{"num_key_value_heads": 1, "vocab_size": 8192, "norm": "rmsnorm", "norm_eps": 1e-06, "positions": "rope", "rope_theta": 10000.0, "rope_fraction": 0.25, "qk_norm": false, "init_std_o": 0.0116, "optimizer": "soap_variant", "beta1": 0.95, "max_grad_norm": 0.5, "final_lr_fraction": 0.0, "max_seq_len": 256, "max_steps": 4542}
Each number is 500 + 50 x the weight over its row's rms, rounded and kept within 0 to 999. Layers, rows and columns count from 0. Numbers have three digits each. The size before them is the row's rms in percent of the matrix's.

# layer 6 MLP down (transposed), 320x128, rms 0.153, rows 259-295, columns 0-127
092:459525469484475524437402461476478482477592571551534488613533486483489539575512531488456508514539562492419450551455448565471582422554539427550495504514438568483536485576453543554468456470538489441544370416472542568508396521492489524419525488504454548494473459463340568599548505514470423493528551423559509547507605500595523613498488520446526468537465520464468497489486517467516488471495
105:484431530593596509481519496378482446583461462531529441529544416412491554426500495562489500514450396518505487466566535398502503522504573469547516558484520469390535430411462543449530545554440516521538408543526470540522493559465547396447466454514440465503529494479561570413452483615491541423450488477530434512459487523443525440484500501556497423446436591503486505528487477539503514508388
093:503470446409483481539483539467481520526457458564431592469356559463549450411430467508501495398533519409508447441512441419530472481501495419573480462428589460539526475405479468529407429491431513504429531558506529491519413545566468450493449478497431476559482562526450495488511433560466429458442569401489451441477500490436497595450529551506470538457489471475434518440495562440455508455465
099:587369434515555496501536453492437447580565441492539481549525392525496519531545527497495566438473424495473557534596457546502477474570508520571401488509518489470534557471504496515536493506417590447490519438420451478527558553436576402533467500566462608459494548569449589488509416457497504466480451477529464463493461529464478440573415492437504455562454547532491496482448376588539515488533
112:468569566440491471443476452499446495537419575554555542546542437508432446493393534535538433535445484558550470528504492459568559454514473469529519378556416423439447512459549539508510523562528481493365613492473470459438457456501536427549474511560493463498557596514473462552509466609514560551546553577499480518441521507511516506531534405569492537480441540548433468500407517413527452468551
099:456461500541545518423477470509380445505554529488459468475552530519544491523526503546499457465581487531572511498481484510506482463480452585442470442428485563575463441570496456526488568468499533548521489388503542494582386427564488525504553468634568494493498506425514497497534493477577444447517545432545453518539594433358413577479519417447492567488583474502407586483482539502444482541454
103:455490490590512463541469475455455567519488540438543569546548511445579553584504525515512453526520392459508404442369536508486564529507589468579557385494520565420509588453505436510492507518487475509427435500504507524574490438519547505534502470616463426415522527528529572462523494539434505468514526498481462493442444395562514494374560487450543515500465508446550512587534480519430569441456
106:554524459409497490344572445517531623507458487532489478532506534481510571522477502529484493525495504514454513503551505394529510504409583507551517481492576428513627445553411465475411435470437486503537520442493491500499441543434488439382550444525499411530440494525501454535547451442486401559463534549558471623452481498538476438538584481519462491523573544505487452558450499471465505549419
099:426499545534493512433501554509504519508450559569550489445456487540477468463495481528519555531521530557431545599505548421540437474434432405439507475437555439523499487523408364372423612531554543490450492507529495509453493527458547553543453489470370406510489426561513517505465525533496521519494474569556566538481447447475536503545488435460429591564500525457532416534470604532479472430485
103:417516541492574409442514522538506547516531547526524515568406521500518418543335432517542389568481540502460652512475498496508517534490477500528490598505544480520543475567525473459479465508514511569519399462540490515527549395493487501494519565438446566524470454578470444468443402507505374473453447460523401513534568471443454529526447434552529502535526507411501534482576509528523558485494
107:463435509390508430551496505558481484399525517556543521540433468568545530498494480608501492440529540480379547552520530506469400432484467517408483511451379491554504474528499482563433418526407601450514469519402451521520456503572503507499462553538521412553446492492418456445436496519490559551472446547511563522507499414496532510576534391502471567467466552449500492413551508523505519444421
096:581550442507464445622504512532562680446491493460437541556578494538503494572533459492575494510501486561496481523503608570417519482505504531493555514513550540426529537470573524549518579503465469428507422521506463450489464401587471510465450473482501439500503434487522476580476558539482596553499496497441456464537377508570478529540457506447468395483534552459486483479416520514403447566474
101:591531531604426478456507530526493525491516509492493438500525498380494419479490547522547524467453466556596573582461473522499483521489476552473576559601497523594501405534440498445576555431477523460616542462546507572588424463452585549492527386486532511438470544530452550511509537525531486517453540530524506520499552502474392545486384518529522422469449563477558501501502562493460467584415
099:410568563445479543374396528506495516477580497497469429522522515518425468497464514540617499506545521442489551483475485522538512526532543534542486558530570458467518629570450515467495552463597538557495480537477465469483478510434518561532402449491503600536429436445515527594564464533540531507414530610484426409463488476595445478425491493500551470498474446521461439546483524399482479423463
096:421485486481502474398455483457471631493507585553565473529498407477491555472489585533542464486422567507559505563480526493574535490553528482542519509455427533533596505534467409533524369506502631569490477541505361459554494462489522606497516468531488457435457527531486560632446480555481470445499521423515439446478483470431524465501462479503552588554554522587511497549500489550485490510479
104:452432495452530484500481493512605470538400482549552524575382512491526582572448552493543490556398512414512559489480524517511416543478480429487505563493541482531513504432484527526509470561462347368519455544549375464459484502502523508480529429533461543425540436471485486467531409522562467492472458511523514501502474451495528622416519544528483606501502564561421514450564578493482507540480
120:529490481496509433548518502363462434491501509543476554507474415518562487517500528466571469480455390576589592430567487515476528498485471431549538561521478409511568485513580474492517384531537567512502455396494489477503536475508503540518439519436509529511484580511572553573488424512468365391493517532509495538537474424441506443597587502547411527582525513540573483488536530514529443428467
101:565485350549511556485446564458427471531534495557572496468532501447532454498582500511521466544440569436490516386521416460443555505495407385502527438468454457516467483509498535494474580466508536472476427528506508508496507456564509538423558496461459457456563532495459545496540411464530545502555580495368380565458529565551402517526463479441531534526474520494476528448508579528620476493556
084:489586505503447552479429537445512540589497497532478469435430410436425504572479527477411545459505548608562494590514545516542476562511537447463531427520468556469495401468475486416463519498519463501547574579581513509442399510481439459433538468549505455485457477405504511555537556540472410441531340467551548531491526502564471476472559420398472528509491463566529493455524465462520515469564
107:461561471470487494343602492456448441485462497510548513445460490524501598425525536457568516492462547439512443445561474512496494490557493494515487461297524430527503493477507472469496474436391436498528479468524648480537490542499532477471460557458570385573546464476565587453443486487521459420410509506467424462444562475524484504498475517522508463493485437519474494564417522544522536536467
105:438560551463512414532552489481459547527482544540518462554517503480489457464442411559613446519457493546514530501510557478506540547494558416453552569462521573517565463554522531470416585522433501507523461550547446559513430385456540511512498489375584567499538481550536504537597454565441468549405480503517547538502445589521436461605553542480425439495546569527524426487434495500547596529518
099:587514606470503442572440533462621549462567425566496494490620460473556537522532545409478468532566459457432494526475491469499671496410540486541440369542475423490528419478480528564460571458479532469471471511411517499445533447482430461487405473492464549507587552473483497463522554509504493530461494419454574489520532471533500500576475489531564549464439516529489570526531520464477460544542
103:503459523585541521395564423471474497501490472560499523449482563453520598576453512606470560445507552451435539467563463515486532588506501473501435462570495500601557435558503554515503430482435555431339456508539534450447460507445504437479568455480466553523441450535490531458478573475453575510556434514532437510443549549475433476520617447552505455440589525496474489504424522489448478552466
097:516511531505508441420482566502423389560463584379550570545456542529441471562586487492571500462449500543472562555544356567536522515565444462495509484557588457447495596573454452600522531517411564491482587453479451505568505556505516460507481510561542541487515572570443453557492482500483429422570456535512537584487522531496501502519479539473487393519449516458462455490480418517445503479503
107:525479441442458535445579455521467524542599495509480524516498471536505532460491504467522378560382473504561530488553492449493604491472509469486525532516499507448469503475538523500445508343539534541545475562567485491514430564500445457485476483586520570477429508453549436475548532557572437518450509479499475420447522537599547444514551502503526360552391564542573559469430422497535538600553
095:386505532545504497381491470519536392548518489482527493532556468490503448448482511544535444459464602434503501488539441477416495459458512476512523501554431432418454464499492510484393417499551577484458560507546392498526518499572538491475503498454517569482282554502439575478511527545509470559591561546494443486508486555492468466588470553456530536508488435595473534467516463518469525548573
108:601461431422505434488536452510569538476550500504499572554575520560440468509464555481612465407506465601469538439528499572493514512506501528623454605478489496531500472468518562385465486464529567467565514496473467455514514485510500364460483508527554589527511436589472583460487460610456544468449560499537502471464467460520502483511534487588540484594460504521556456437472512550568592525430
102:526418561541427481556480500594421541605530574459585544473505565464536583479470516484543483536494494505519527426492532530595542411541491507399533492504462446481448482445451466435452501497448474471546438463633514569515474508506457519563514633530531580563444462420512525445566538472430416575566463521465485482451586536450466510456484546568530551514457481579459520448487418433470517477508
093:486546564519438480432541547456581503465530511373525515449549480436430579482536457478493470485521418472484533479467377539484479440453472599453476649529519565524535461475479510545585533478512521513497504485472472561506430633520495485475494539449558517464495541519507523474559488403536500534474460594402563526515519432477533408463494482597527474484530546436532512504531495656437483506585
108:455521511445543464552522472502483570481492496429460477573477523554541495371443461526512360554625462525531502470536449541508450544519428539506544497482509564435524582513522595481479461531518436436495460415450480447482449431504554441529600433540615485381464523502573432493507564535531568498517567479470469476503466552486407453379458528482549513493488488544480500507393491564484567504523
092:486446591532522527492465473531521473557473382510522497538570489506529444510604521484490485455386574588547497494483485543452454558515488489429417495615566456559505525506460585388593557442521486529572396542493540466498497518511506452547540501428498570488458534518483425552489498411500408481496485568512519570477427536399469496543493485483463420465570499518609516467408457415463495453472
103:471493445486542476510519472408502548574416449524506481548507556569440531522425438598510445536544442632483511472487544448501501441461556506409520544405518538487537490519522486461399436455596532523518521365564409528467475496484599493444523469515418525468446505494519374535445412445517509482521527558520428520521463503533509501519429584499609502505509581474491520470551416500506558482570
096:515547526502543535515477461377501376426455474553487571607464547478599457464506529502464488462549525391561418611524493464456500574463524568446604459518567504543493522478537498532488567529529510461513454513446513447572466486461375441579501579461474513541563497532460529488483422493491398484502542483437495574411522553561563454470486510528541474556438543446516490517418509528416571488499
091:481494482511417561344483539526446522492531515497496403526489576543436523529480468508471483458470555434433544484554490462548499432404469472561515564466506487547539494516408568451451470569562446521463593567538548399488535559453485529516504500547572471534482400423398475539478530523512478433552377445396472486485528458564522594469477490533542524586495444537444538460454554503576450479495
104:469534532522527518545493469555455435497525570528562532561474578529533552532564559444476535461578522593519409499441574541507470497461585555566508502479492495413541515575450412468552448505550392545546494537511451527559491467507432509495458544413446565552469503525584554518543420521540467496482417410541614533475444614486561524418626399555505467486481535534493521479485580491479486485519
088:439538534458464507348449464501501483440521458525511512568496591522474478557456458627496536514597434496473484496511519478502523481498495475506506540434508616559576429582503488421522511450562486489399519491487442536480455498441524532376493502491575467428439522476497626510494546382384444495559493524492569526442548463551437546481600505481487459504464508480528481570489469587419513472478
105:575527410468514576461557369423568500510488572619513510555461504479619495470539476541453559445477487545584510571515477459487453534519476551504595458417460522464613516506531449532445459555558532471477476474467578450497404487481402515432486477500370454497520581509561439490510498525550496547519527492492551426507480471512528554511592567484553525401478566554459474492527511481512584512549
# layer 6 MLP gate, 320x128, rms 0.17, rows 260-295, columns 0-127
096:543501399545504495444524483464464501591482587439534492502507392464489539514488450485433569440464534417466493533481444472511543551392467511595533529446505554562489450412478517407575534468504494432466427443577440463397509505435482371535513531412495470564479521628556553445558389488504541519534460497553540460528523435534561427478441478473473451430472531523479489553549516464473491497468
094:534458446490474393399543410560498611478551525515511409490483412512491545600542500466442513520432457562547479554495465544508432574480500448505477497515454520558523554519546511507489584415482506443556461487517460529501517490509593514503459570472550527554510419594589445553571429557569484538537422462490494457611487528495512574524520483516416576540581519485482387471546520573483492542585
108:628442512497475455423498520598461455487569501540513485500548436489484461555442507464526448366388562487458534489539449498475537520536488486533551466398421519553575554440486466554516540462491537519574532570416455527517509520456495352447523589489447485493531483512563496443509519445458547538417416425488504399462534481548442485450423415446525493453484492518516501489484465395508409487486
107:485525418559427550505544438503514511519428531422495518508496464518537547517591488414508446382469489547487526440488500507457465405582504551493507500444513487434564484421437532464503501543461545547429510489545442566567503450499572586417509574453501499442480586458517452486549553546442448534480629442525476424482500437540480494462447509522527502583483598492410605502458404508463600539554
094:398534514488567392502449451501532544466510512505599524503485472440462482451497517583575464567482496510481486513546530551412491538524566507506538535527472478491555529546530574532544544522448492589491518486429546476616511574569576522531518543416511519576572486513483554539515523457525567495529600447484528486574448471420522552455464546575473426432430483486410628472467371513540490473606
102:506537503504465510438521534521504457494584484455569595577570589554428531556592544532580439497513594580420636575485488525488474526426436502506517551496426474523479467506500408472529521518451584577555579512550466504494502458470569476506531471502522480497469567502367470437585490406461500495475536521515541457554559456540489470460496518453471488546629498472437534409477533471574435476536
099:503596490550509595441520529527477508421554529498529469561479485542456487593502555556606547473481478515452616458639531496542505468517536384498514519511573597464448491556516460452472492446481466561475475549529482527583484420528543481483462526406519491551462460491473513402566451446541494501558526587512507565506435488501495523371544503486551590499575626532515554508441511568461485468448
092:569519416555565614530528438481563485454550467451534625532502523472576539498549494568489438542522493483559555417526518611393538514404466539488481531475488586497482590534474415553546533517411603496487535514414563559466512460499582506494463536459522486542377475480437407516432528528527456483501524471477519485562506560509557481487529445559525532418459554512460538476466424515446467521431
106:440562474419368534426527590474417450579644513541450524526558442545557551466431501503482488546519474495468517516431431582564513578527486460511498477454511409508592533483523513570471485589528497494456421610515587529547467538538486594523546491514492509470529485443602564514577438465490486521540526539545510511547547438493443582504406483472491468477517556443460516523480493515522603495443
104:476526485494453541433526446491479482498529413415458498559485443424481508485377440482434468433414471520375535498400543500417460485481452516500465506513517337521407517598521526541408572502455479491515496437471484584425523524526430386590463552507490478485550521512510507496432496465552526573469554497572548516527586461493545484460471520542553469528456606516541572455518514492534444453510
097:487460495486498393535440478509508516467455534434527471522517397511489429501496493502441425445459552504449572545574531631564506463560472510470496525509526529489476416439478603630553568481454501466492410563516540528492500496547464565538500577527492533501575470504538491369524513482465561636483533438381483509527416503476504467484512481464495449553490554601491488422452480466368479524519
100:551447519420484413586475536392468423511497481509508536527553435448606599424392523481535459397478529510551486521468531459479497483451575496530514477480556510536442489550369588504499535495480488457482492462527538474431432546525442537546548484454427508378508555465470451451566451495513577449392479397479511515512552481490568427437459494495443456576436489468460588493503536466537481460475
095:477447619555488479496477562461477523524530525372593460502472442433506522487450548523388478436494597483445574539453459390533530523534505482548438560494487514576431570510488530496425568495543499550534486518461482451547470412444597464584512550525503490615460456542428510491502482530507536511445487462547505473542587456547520434419585447445552530520476507540511556540485482561555392489581
088:569470503470577548478458499441479559489350552425458478515573344437492463468587483582422516387543502564472400515554485513454542464460431476543470509529482556466493549420446499487528520503506474510445516518555497488515521551431539418482572480491520544479466518545586444441537497482518404491391514448549499498452422515582524471539535584457501474503455471529576478543539609463511555534504
097:535566609516554489429495376429529465463456446456549472520498513518518466520485489440538445498486548544459535462467572464440408432480478495532411577538510490519452501525414601569441542509563456511498541434611536551461488503425442405471423455459415507434405435441481525496511498519479470603466510460516497552460561539590549469530425515469458430501499476571548426539538473561573535457511
125:505544510489499582538501511509556480498499433457599471509616516325563538529464517456601472411523428539573479471513551514462435484453570507542430461431499601582563517565492493495468396466515515520493464587439570480488539544440462516500508546511449533410416520485454457493534516537428447531509518437531568461453566497446478473426445561467496470449484639488503567506511445488539473508493
106:502555494454552499525517498522587516521529514588610496486463564436485516525524491610507471452543569493496379409482515478545491488478581490525466549507488608499542523473510491563518484489614486519419412452584519609481504503534466451568464539554496569501435469532507534425419523518431510548505489409552483476514554453590532579453454634541480558580511511434373515523472540477500474490468
085:449580507431510444523573402470472473539519497490475475613515499459465515491431483519518526498537428502463509444398577461492491531427577456382505547520443386508416518529511492435459531568516483406509398503476523479552496476625582570565387520486502543499562552564445518521481450529538530546426477508497410514541503519557512520440477560576396494473517456515512485508481518525426437400492
116:536523530405483523486574545615483576517610485493454549595521429495523494475399453495492483600472532541547598471545503510491493468480513483441500408534516471504521488539481471502541525506402436460484463489544608490501548455455552536537385534637528473457563407474474416491449439523554475484442490485569409448499494487529564515566527498487401562422486496466513521545565514558497513397536
105:481468498552573512472473463519496471395523523498427541505618554523492527474579396482580522509537434462473455417504509495504498481505520495517488500481500443451520555475466473508370516407427464493557521454480492546524566570469452457522472548528501461540474438533424362493464538466458401522474521538591518512447468453413496558484506495584543513427515584372379625506534484469463516551474
100:502530459517454602527426428490540402439546462448466559538530489519471478482464375543509431509470478499493514435498494545456467553450550472534527565454571505530515453440431557537531473453463470428457491497501488424395494476491456497550458607497510455428475552531457434475525434511495508518403583498513567521545515497485516490500476540433412566527532586462525555438588470399367556599584
093:495531485539488487488558417496465485418548621502554494641475515487494529483467525560529433469556422548422552463586458463437561466461490513473497563460470491523480372555589538532556506503415531451471447446489495409432488537427514462511471463506536575556506417471500399506525494450503575458512554425434451517501485490481506547538576572489407572550534492551500530517512424544576448388506
096:490479512471490536491479511547485461454466560625513505521624549520585450542544503422423498450429484532490478550516612499459540477436453519460473521466562582422457362497507471510496539505536491560552456475478473434549491529491580532470504605521467433628482468462543431435490449488514489492469484459484519448497489431583401447519470558404483379531583512512432498579498451492541502554440
091:521549454530564555493555450532623515532445517404471404512568540501542457494497376500487410535474512499494459460427492381482583501428520567585550447574475473477539462568529606517553546534543585468419572521554501507475494523506524434466503505480480445559492476505605535503517480587456484494511535451448492480546523524505462539484526440556509501499459483563440591364452549441491443572547
104:468436530546472489491487536404500444479574475482511570469579546390474593418489448530566501425525461464391493451530538536422551528453493473476464545498464554410495517549429608420510544546436506509440506401615518493445555461468514517512479502416477449456510544545538387412472493529557474495500555449530432483512518554401465532494568580529497508456524452528482516564536623475460527483527
104:563632458488486500447483505504471432497505501472561510545385504493534528550511504430474427450470471517422557479579451481413509484410470537492491530446444525551505435564473449444577558489461437486524473453520575400471496547452544544493497487460553497496509462461464526539542520480458503570488505641520480641615549478479567545499553526611564431584538523556490489574460398455531519497503
102:571541521514455509522533521499559526548530504533542483468541475528572522583527571476570457590428527549501448543473437544591530528489455516545568398383554534513574563502567517499429475594463457531469432533509512581476422526441466518512644521450454529470451472506417483470487446509468475507607444380477463540479575520470469487444523452523566436427484597481485502592586503531463531513481
088:427457484457496544547486485484492432528549532498558479534435526504501475572632494718512613500443570514536523537507549458408503521512376478477478550528493595426454527504466499512541396477509486524488516508563515551501573441546521456490567617519484513448464495600608532456585422505531432507448455477507529470510463521510451541497491526466440491548474523475517551541423460468498496462475
102:448543494446545505426473487447471503431422525493518479600507515559542592587497467545515414606588600427472473438578470540536529523491502453503470468448585528443568548465444452556474532532526529486427495550512530530465450456499542494508476604489454538556524489563507502509480555570413470577511552453548436424456476557383516623488464476468491420484476472584478508577434505554456419488481
091:461490517539515456430521427455545451421468452527433628443534537472460483430539503495484482431466506488498425459538523514432483537415483414485427497592604524564489471465529490490558490501462486522613493478583508548415595458428343484463521504472536450555546539505463440574467485487586511524463553486567491431500474583494493457492432468441530435540430566507556506436485525573473462510409
114:525528478542506444417458503577629545443472563490535554564491519510539485495563564454527445537516511472489440463514457436510396549484483536438494511498578397475560475553429492496463470551477523475534451469469535470419565568534438533523475452589482469487475475429497431528564487454555478530524422525523510553451616451485531588506538509557474586490508568428477572440615493527460583586619
089:459533509487467498438420534524523514507591611541535548458589420568501490582481547474503430480433453532517472471510435533554449573407489565502515553485525446601431557457495429507416570543545548540456506541505477554474499420543459434522475442411488462506541455464542592509450442577505432531444527496442364529422522575528439525504510539575501449449483527529429585438529507516528480473571
092:536526475552468489534541396554571436467490479547513526521470474534542557476376496474497463631569492523414491472479509544452487512511512499455476481580556521597556434509411537560488528489500504569541529364493460572486427435453419485503533535525482517424539568488570487543574423460528452500480536499662465536537494515586472569552500520489505579479469618525510436549430471483460491447490
101:535504507589542499489472506404527382469476504542495480571540558521557500457516499541557510433521513511516456487526523500454537477513435495506503435458500622374507469499602483457563514416506418487522577509469584463466470537474544492455485408459374496488515434412557453470494488469587510545498437526466499446529506540444568444483490329438582450606549481494510451491470551444568486531514
094:585539499514565507407482462517473527504391420499460493548605433509494447542497401453487386484473516537441545498507521561537474465542476518498559561439561530453498473517537605554502506449432473446562473528590426400476550500472443528485538522519457479524465520545583435564484437478474526464517497468570499514427453503502401488548606504513493541587526403516495462552613595582470566502485
106:503471466438459537470521467569555591483553466509555526578538437482526546478557551588492494579605482491466545401563538498487403607362555656474379520530520502500568508482518425564495531567481587533495447536463534486530471515467555452445457470510530510535541474527502454578430540509480479537481568439499487459483462463498600616497535514465481522454522561510529559517517560483509577510490
# layer 6 MLP up, 320x128, rms 0.168, rows 260-295, columns 0-127
103:434495433460563555558563516509409548458453489531569508550486374476510595530476585601569520518413508548510545499545528577485582526545552602552517546533516462509467586516461425379502514520458533478516450583468572525517491440482488525387434531391486566493416505553489541470557497590596573511495450485529539454478503543553501560488528534482492497466558512570438539536465554528516481487481
091:348553441525623547583524468448565505502536483428458517468481445450474435610484580524461609525443457556469523435525466526511487477330439510529502497521482470480479519532513528546499452574507529518554464565508449469478500493436451450569518461497539483574549574551599487536478436552540485476465452485486518570461471484529506499573464511370524429472482548538444487452515529516548557399494
096:448545481463563501531544443572415496556478423514560492477438466563452538518507504541469471493572549489495533501440426560486557629546552483530455460508424486462429572548485464511441546401504493470535493517466554569509518511480458423478435484385543529533474515509487452532543493585593433467548523604513518526520502572539546642605516514512492401521507523548554556454607519570577480498450
107:462521574557564548500420422491500540462505489541530457507531558473505534515437470499513499501474460480439473407496431470517525494485474467497490478515438579443640606490373597616520458588578567513498446539513482465573497548490521466563444424514539440513488472569421436538477512598475585455530436557535535519467609475393508447465466461496536451427472484435457511513523518477558559446514
100:547540437557484497537501523463498496419508433481523498478514459531462544478586476501540504472531546540531505410596458369418504439482484655408520516558513461459434417558522534478541517520491490466524473523418449407516543520499556437469517509569473487465513462473387521546547554456554440544467506532524582456521503468453629450494549569660491511523496476518514456547540515481452411576470
098:503451459577519467463554527517506488506495477459463494464564481449489535513524501498548488462522467436470617626470519560503594508521515563463461457387458527511567397482495517525583411515580480481561528414535539535453542455490483495602521512504509535500393482498421491483537350456433545494524489515469502501472539447574395569575592524384536471582509576497497487544448445492550500478432
109:433483474495522528504503493680464477445495512457386539528531556547544491566448436501421561615576484480525544525529503433465561500547433492581520538462546468483461509521514548454635495529515531512539544514502535549434506440496562448404472495544414539603629531492521492503521504445546560570478464516448583527539509485523541519449477466540498499514473466541538520363491496457614519522524
099:427439406415427576514517546522532533544497460485518509564513530494554475500538507494468611657496443528536466576527467506432464573458425523483487530497487485673434506445490478474459586521497533557478429485531532482476502490476451461526487510504513531519543456482331554598547458551539476438511456487543504531565572570512490465524516511560496529558473504477442546600470503539544491395439
098:452416462443458538483493473572533488434592506531452567436496467445445545436470493577473510513434511503457485501463511441398478446655473578577478418575653552487486418474586457495497441502503484500573450464501514578561467540578503481536517433487415498496581479505427492515480449512537457561480552529489517467563517547416514514511561506481461529361545449521518499554525497554495506442542
096:412491472445451537559515442536479462540464537528516648452539577471517560533479539483460569483487537542607492532464526492465520505442517521478412497581411401503576463580547457502498498545551486491458495442517513469476521460481485401442383504520518515530557428455481522524480511616473569477579533513610527486493544501480579529439517509559518327412457503480531542596521533502521532523503
098:489486489492552557548518532495448549530520491568428536566543553422438539488486603463451480602470448354501508503434395543581456562562547506456541512497488456572486436559488423509440510527525541620365580499427454488410483537488472513482509514566530564479456552496550513491576431545473538557535513442529521470535494519566397486481507492599521506486480421587504564511512545525569501501488
102:423518657526526569492550501443633541469476437474520496548485548471552433466528419546514496466448527415535524471418522402518465531496656501455487561501558409544508414465474537472473415497498465463474442540467487514427500524455445510564535501467489480483397467515631585484541557435535523494504468515474558462458508497452454581493529559459453575576470469486529495543483489474515486413460
101:480472466539539443482538578404448453429613447399469501535459483511569582556402546533465514482480425534460537537474530454555484525514489448417525543518605462503512516494577477396475588469417518469503507575465503504451554493502581515421470494558518492557502535520536543366546494498572464473539474514502483469593538514501472531552561482528482489617522426632432535523438452572496478485532
093:457541579553484467608435561512559519469502533472574458525446617537527488608488486539471410480534532527442477524499496521543506503535601447535513475573542495495504469491562600506565506541511419449485496501482594543443458421526525524528453504460492485489481448454574397497524557433460513517514500424521489529481382455522417543585497484575457470562502495522499436600379469423554464600450
103:409430425568436566553499516462420566549502483466530508511476477497432449535584421487503556480507502430503495486529531453525479518471533599472553493500427497446488438576531471563601462552506412533458518451467497435476500528474524496442478552449457606507428459557491460405556588500544491412499480523486612435506575452507582535537471377578474467546476441557415488562476406550492516510500
113:553515502588568494512503534541542516625520477484521523459507497518424472502487488524482658619528482501498534516468581530570466431417472482499455556472480392559478408485545564551483608563524494400498487480509560510494534462432462511547468525557467437471458456501621501500495578450591518548506554442572516456578493473477519520507516609442476500544547558452515512477444500397531487589454
098:407512538555564573509449504526625496439465493508589453510525522372421528456573522478561539440461556522539514451471502464406460519506545408410502479482525503549468528468506509468575423403467546492521503471508531555536557475556562551514415474526495433506497456478495527424523514481501455567545454475561528562492494543508524456418363575442371458510458529451473524497417434526452497539423
092:532520450461468494509578500560509533567488487370473476463494559474575439503591477470515509473558550530517529460537469506510463471490494591494555483462604461491424500581509461529625615504418419516484481486471554449496477461495487482530485476486492505558539535538551484449478386455526566496457513527352487489510493556462470541443483455564472574503504568471494581467450420434378387584550
123:496496496451512481528459456544526536508549562500490478489580446383507467475427515426451493511478500549532547535427401504509480571478518501507590458522496423460462495489467507435478498592498463400592448471597523480465601466532574516507430515518474551432529443447511341517528446501506459453428430522507499501580416528556553467597504536540457559482551531543547585561602555506505573439444
104:468446497471478556437543534538472543529496487459498432478531532588454481425504456444464436528502466539468477476471528442422552440452455414505542520549608501590408404399418478451478611514589598506500545492440543474517523481516456354506483514519584508507456509526465497502557501419516554477530477524431530512477515462438471612487547525394462525518557523460413513497488478469405397522513
097:500419578497424466469459524383484539495491504437435482562520469483488543475516618544477522449491485575551439491517469445496498524456540532475573378528489504448546535501518469507487519575537580583492519651495429396510550561467533430520528480487555535496572559515561589462450541509534531522414568435380568553485455532489497562534528481561587479517470470522513538424472436554494531566562
102:485472517452495545364485478486424503482611544599470522418461495462444455593487476510556505464490453513557647508545476537465386445483478489563482503456496509506400459514458497440480444461503547476538536550465481518537409460486474487593562487402543465502539492519511533426460535437507534438580487538514472436526504465478485479489506357577558474512489595552471523504540481550538362453480
092:547524481527494490439572495548510562581543498509528546440395503478436581439496403565519431509424525420523491478527437505589480567542521499486496466448453455462457534467568467512561573549487516561450577488477537507451536525472398528533485427484561379458555557606486520568463486468482498560589480494402502465451460497451497371422431526500472584544446595518551509431480472502514519556527
102:599478453583525393531421422441530454545509443487530526513529419553474594496486499606470387496429465545558534554548519486426535556482506526434514447465510591434495614464515528497465548543460440556572492495573482547482480499522484502499495525457437456531422463461481587431585582535581479509490481497592399617506488459511494450512586499509515449479541518560557536485524534539525543548548
103:562490510525507423420495500491395492459547534562543481562469520632553503495538578508508499497484581456434515495382544552537489379517512509548515477575522475456490505464495453498541488488471515509580504485602446476502541610515495406411523539484547532470419509525413477549534564564573455518538474506489464420491545524581459581614547469404500569436584510458476561468483539461539438507554
107:487577522445530484559581494550474425528414481546518465614474535564519486549429569481418488454553478500574547415534570454523515600491591523537548549461565538469552590475466521477443492550527458514549428499490516516424481577486445423423468569532548541540440475424497577421529539455509485522429536497409517510395561442555439483496517527448512435414491486472549579522500482497462604537505
098:491529422492528598491519644484527485521488442495473589565417519492478518587510542504570559483431505381460485487504451491524555414566482529472547523468505503470520606489494440599496490510520511530568579484541519535553556453489488495423561482533511454500481542456467522567510404371575572514522517512463493533466468455483499534550534504495429442545496336493389537562599477465547519503498
089:487508535426521470551537507518540465540574462515432478523469502489466490527485424490501503511512509496520538473467493570498424506600509556560494417495546509410497556607559466493510579594419522609398555467527529516381552495428398507550502440506567524519376481419465470506406523484508542483445464473411436495411421510461565498449515557519560475509453524517476502470471549517607586505412
106:440438522376488456515508422548451486498438525495450444375506542466550522475540509412586494508585486460552485552453387533500585536503508460509542536462484534467574567493480456532491524583482453509491466580443581471545536493533499414435458501434546480502515371500439490408552522546552444477418414484446516474632455501536496533469495525441489530513583477579465464538561425486507541508440
087:568540437495557544548499553491565448483513560482537490583527472490411508542491485533580608458529413491472530441478504513440553419521564583498486432530521545514462480500528455519587539478569406407458528555386487378495457511524592581478473482534468486498471554514478498416508591515523573513492489427475508522541507494552469522519636503455421529485560476362409490571498517535506488541532
107:549527521509477620470482512552514597505473452501520542490612524440580474500516536483503463470425477494529532506627449498580363550522486398442559455499518489528516410520495586513488549464498503490535435506510485599530548492547462500480455492511650404464460501599554505434395560502602488541541461414481581528539516474447498529427493481501470542438561556556470479495520446512461472523514
095:525509540488431505506563453487577493529410531457545499534575568469469519470427444511428476516468561510499370522523512444508435441484473524498462485534488502494546508550493448521524503467516461484461536431535505525478440583478403421438445458446611482520459425492521505463538517373622487473445479451483477531494502500518552465447482492556620541643518423574475444485445462378550499549591
092:539573524525466546481632440538527533527452401572505492544444487463520525489449540496523513487561568372511485500482503534379555484478477424421473619478583562516471475427449532435458551466438569547556567444505508491521575515533507469524441581517497484384513493499497465510498433498440468433425567507466493464537388570462499540516510546514511593378570450534484481515484542438544488516478
091:456551539373508488383511446373462480477546511502424508461450507485580413438478481537526516416534406482511530449470583552510556582491508622536515506528480464511567538519455524426562522424535451568456608561515441508544448530542451492495463526494443499565579485461503536502525565525481514463503554511502438535453468465539566473456543468425463402488480520548502465542559538553523613588449
098:622457500564536517534512525563500436532541493483463537485540476534457401587416452469435477435449556482459489435467508485595419502472482549473461379482460453559484482492425515532526431495490502498594454506444471484527500504519507534605562482439453444447506504440491496549530582521509576456500491463529382500501494416557500492489470449525424618519466473539501377487592479407434486582434
107:473530531491531515413458573367429562489449491469502441456569487564539479549532526472524489575468580504484556556565504458457447480501468404477531513470469556518446495546532491468570487439526511426515430456407495535515441474530496400530437408428438514386524609507428444506515453512535567536462549470472641615484539424530490454527549492498521438589481491551559453511525498573527501492488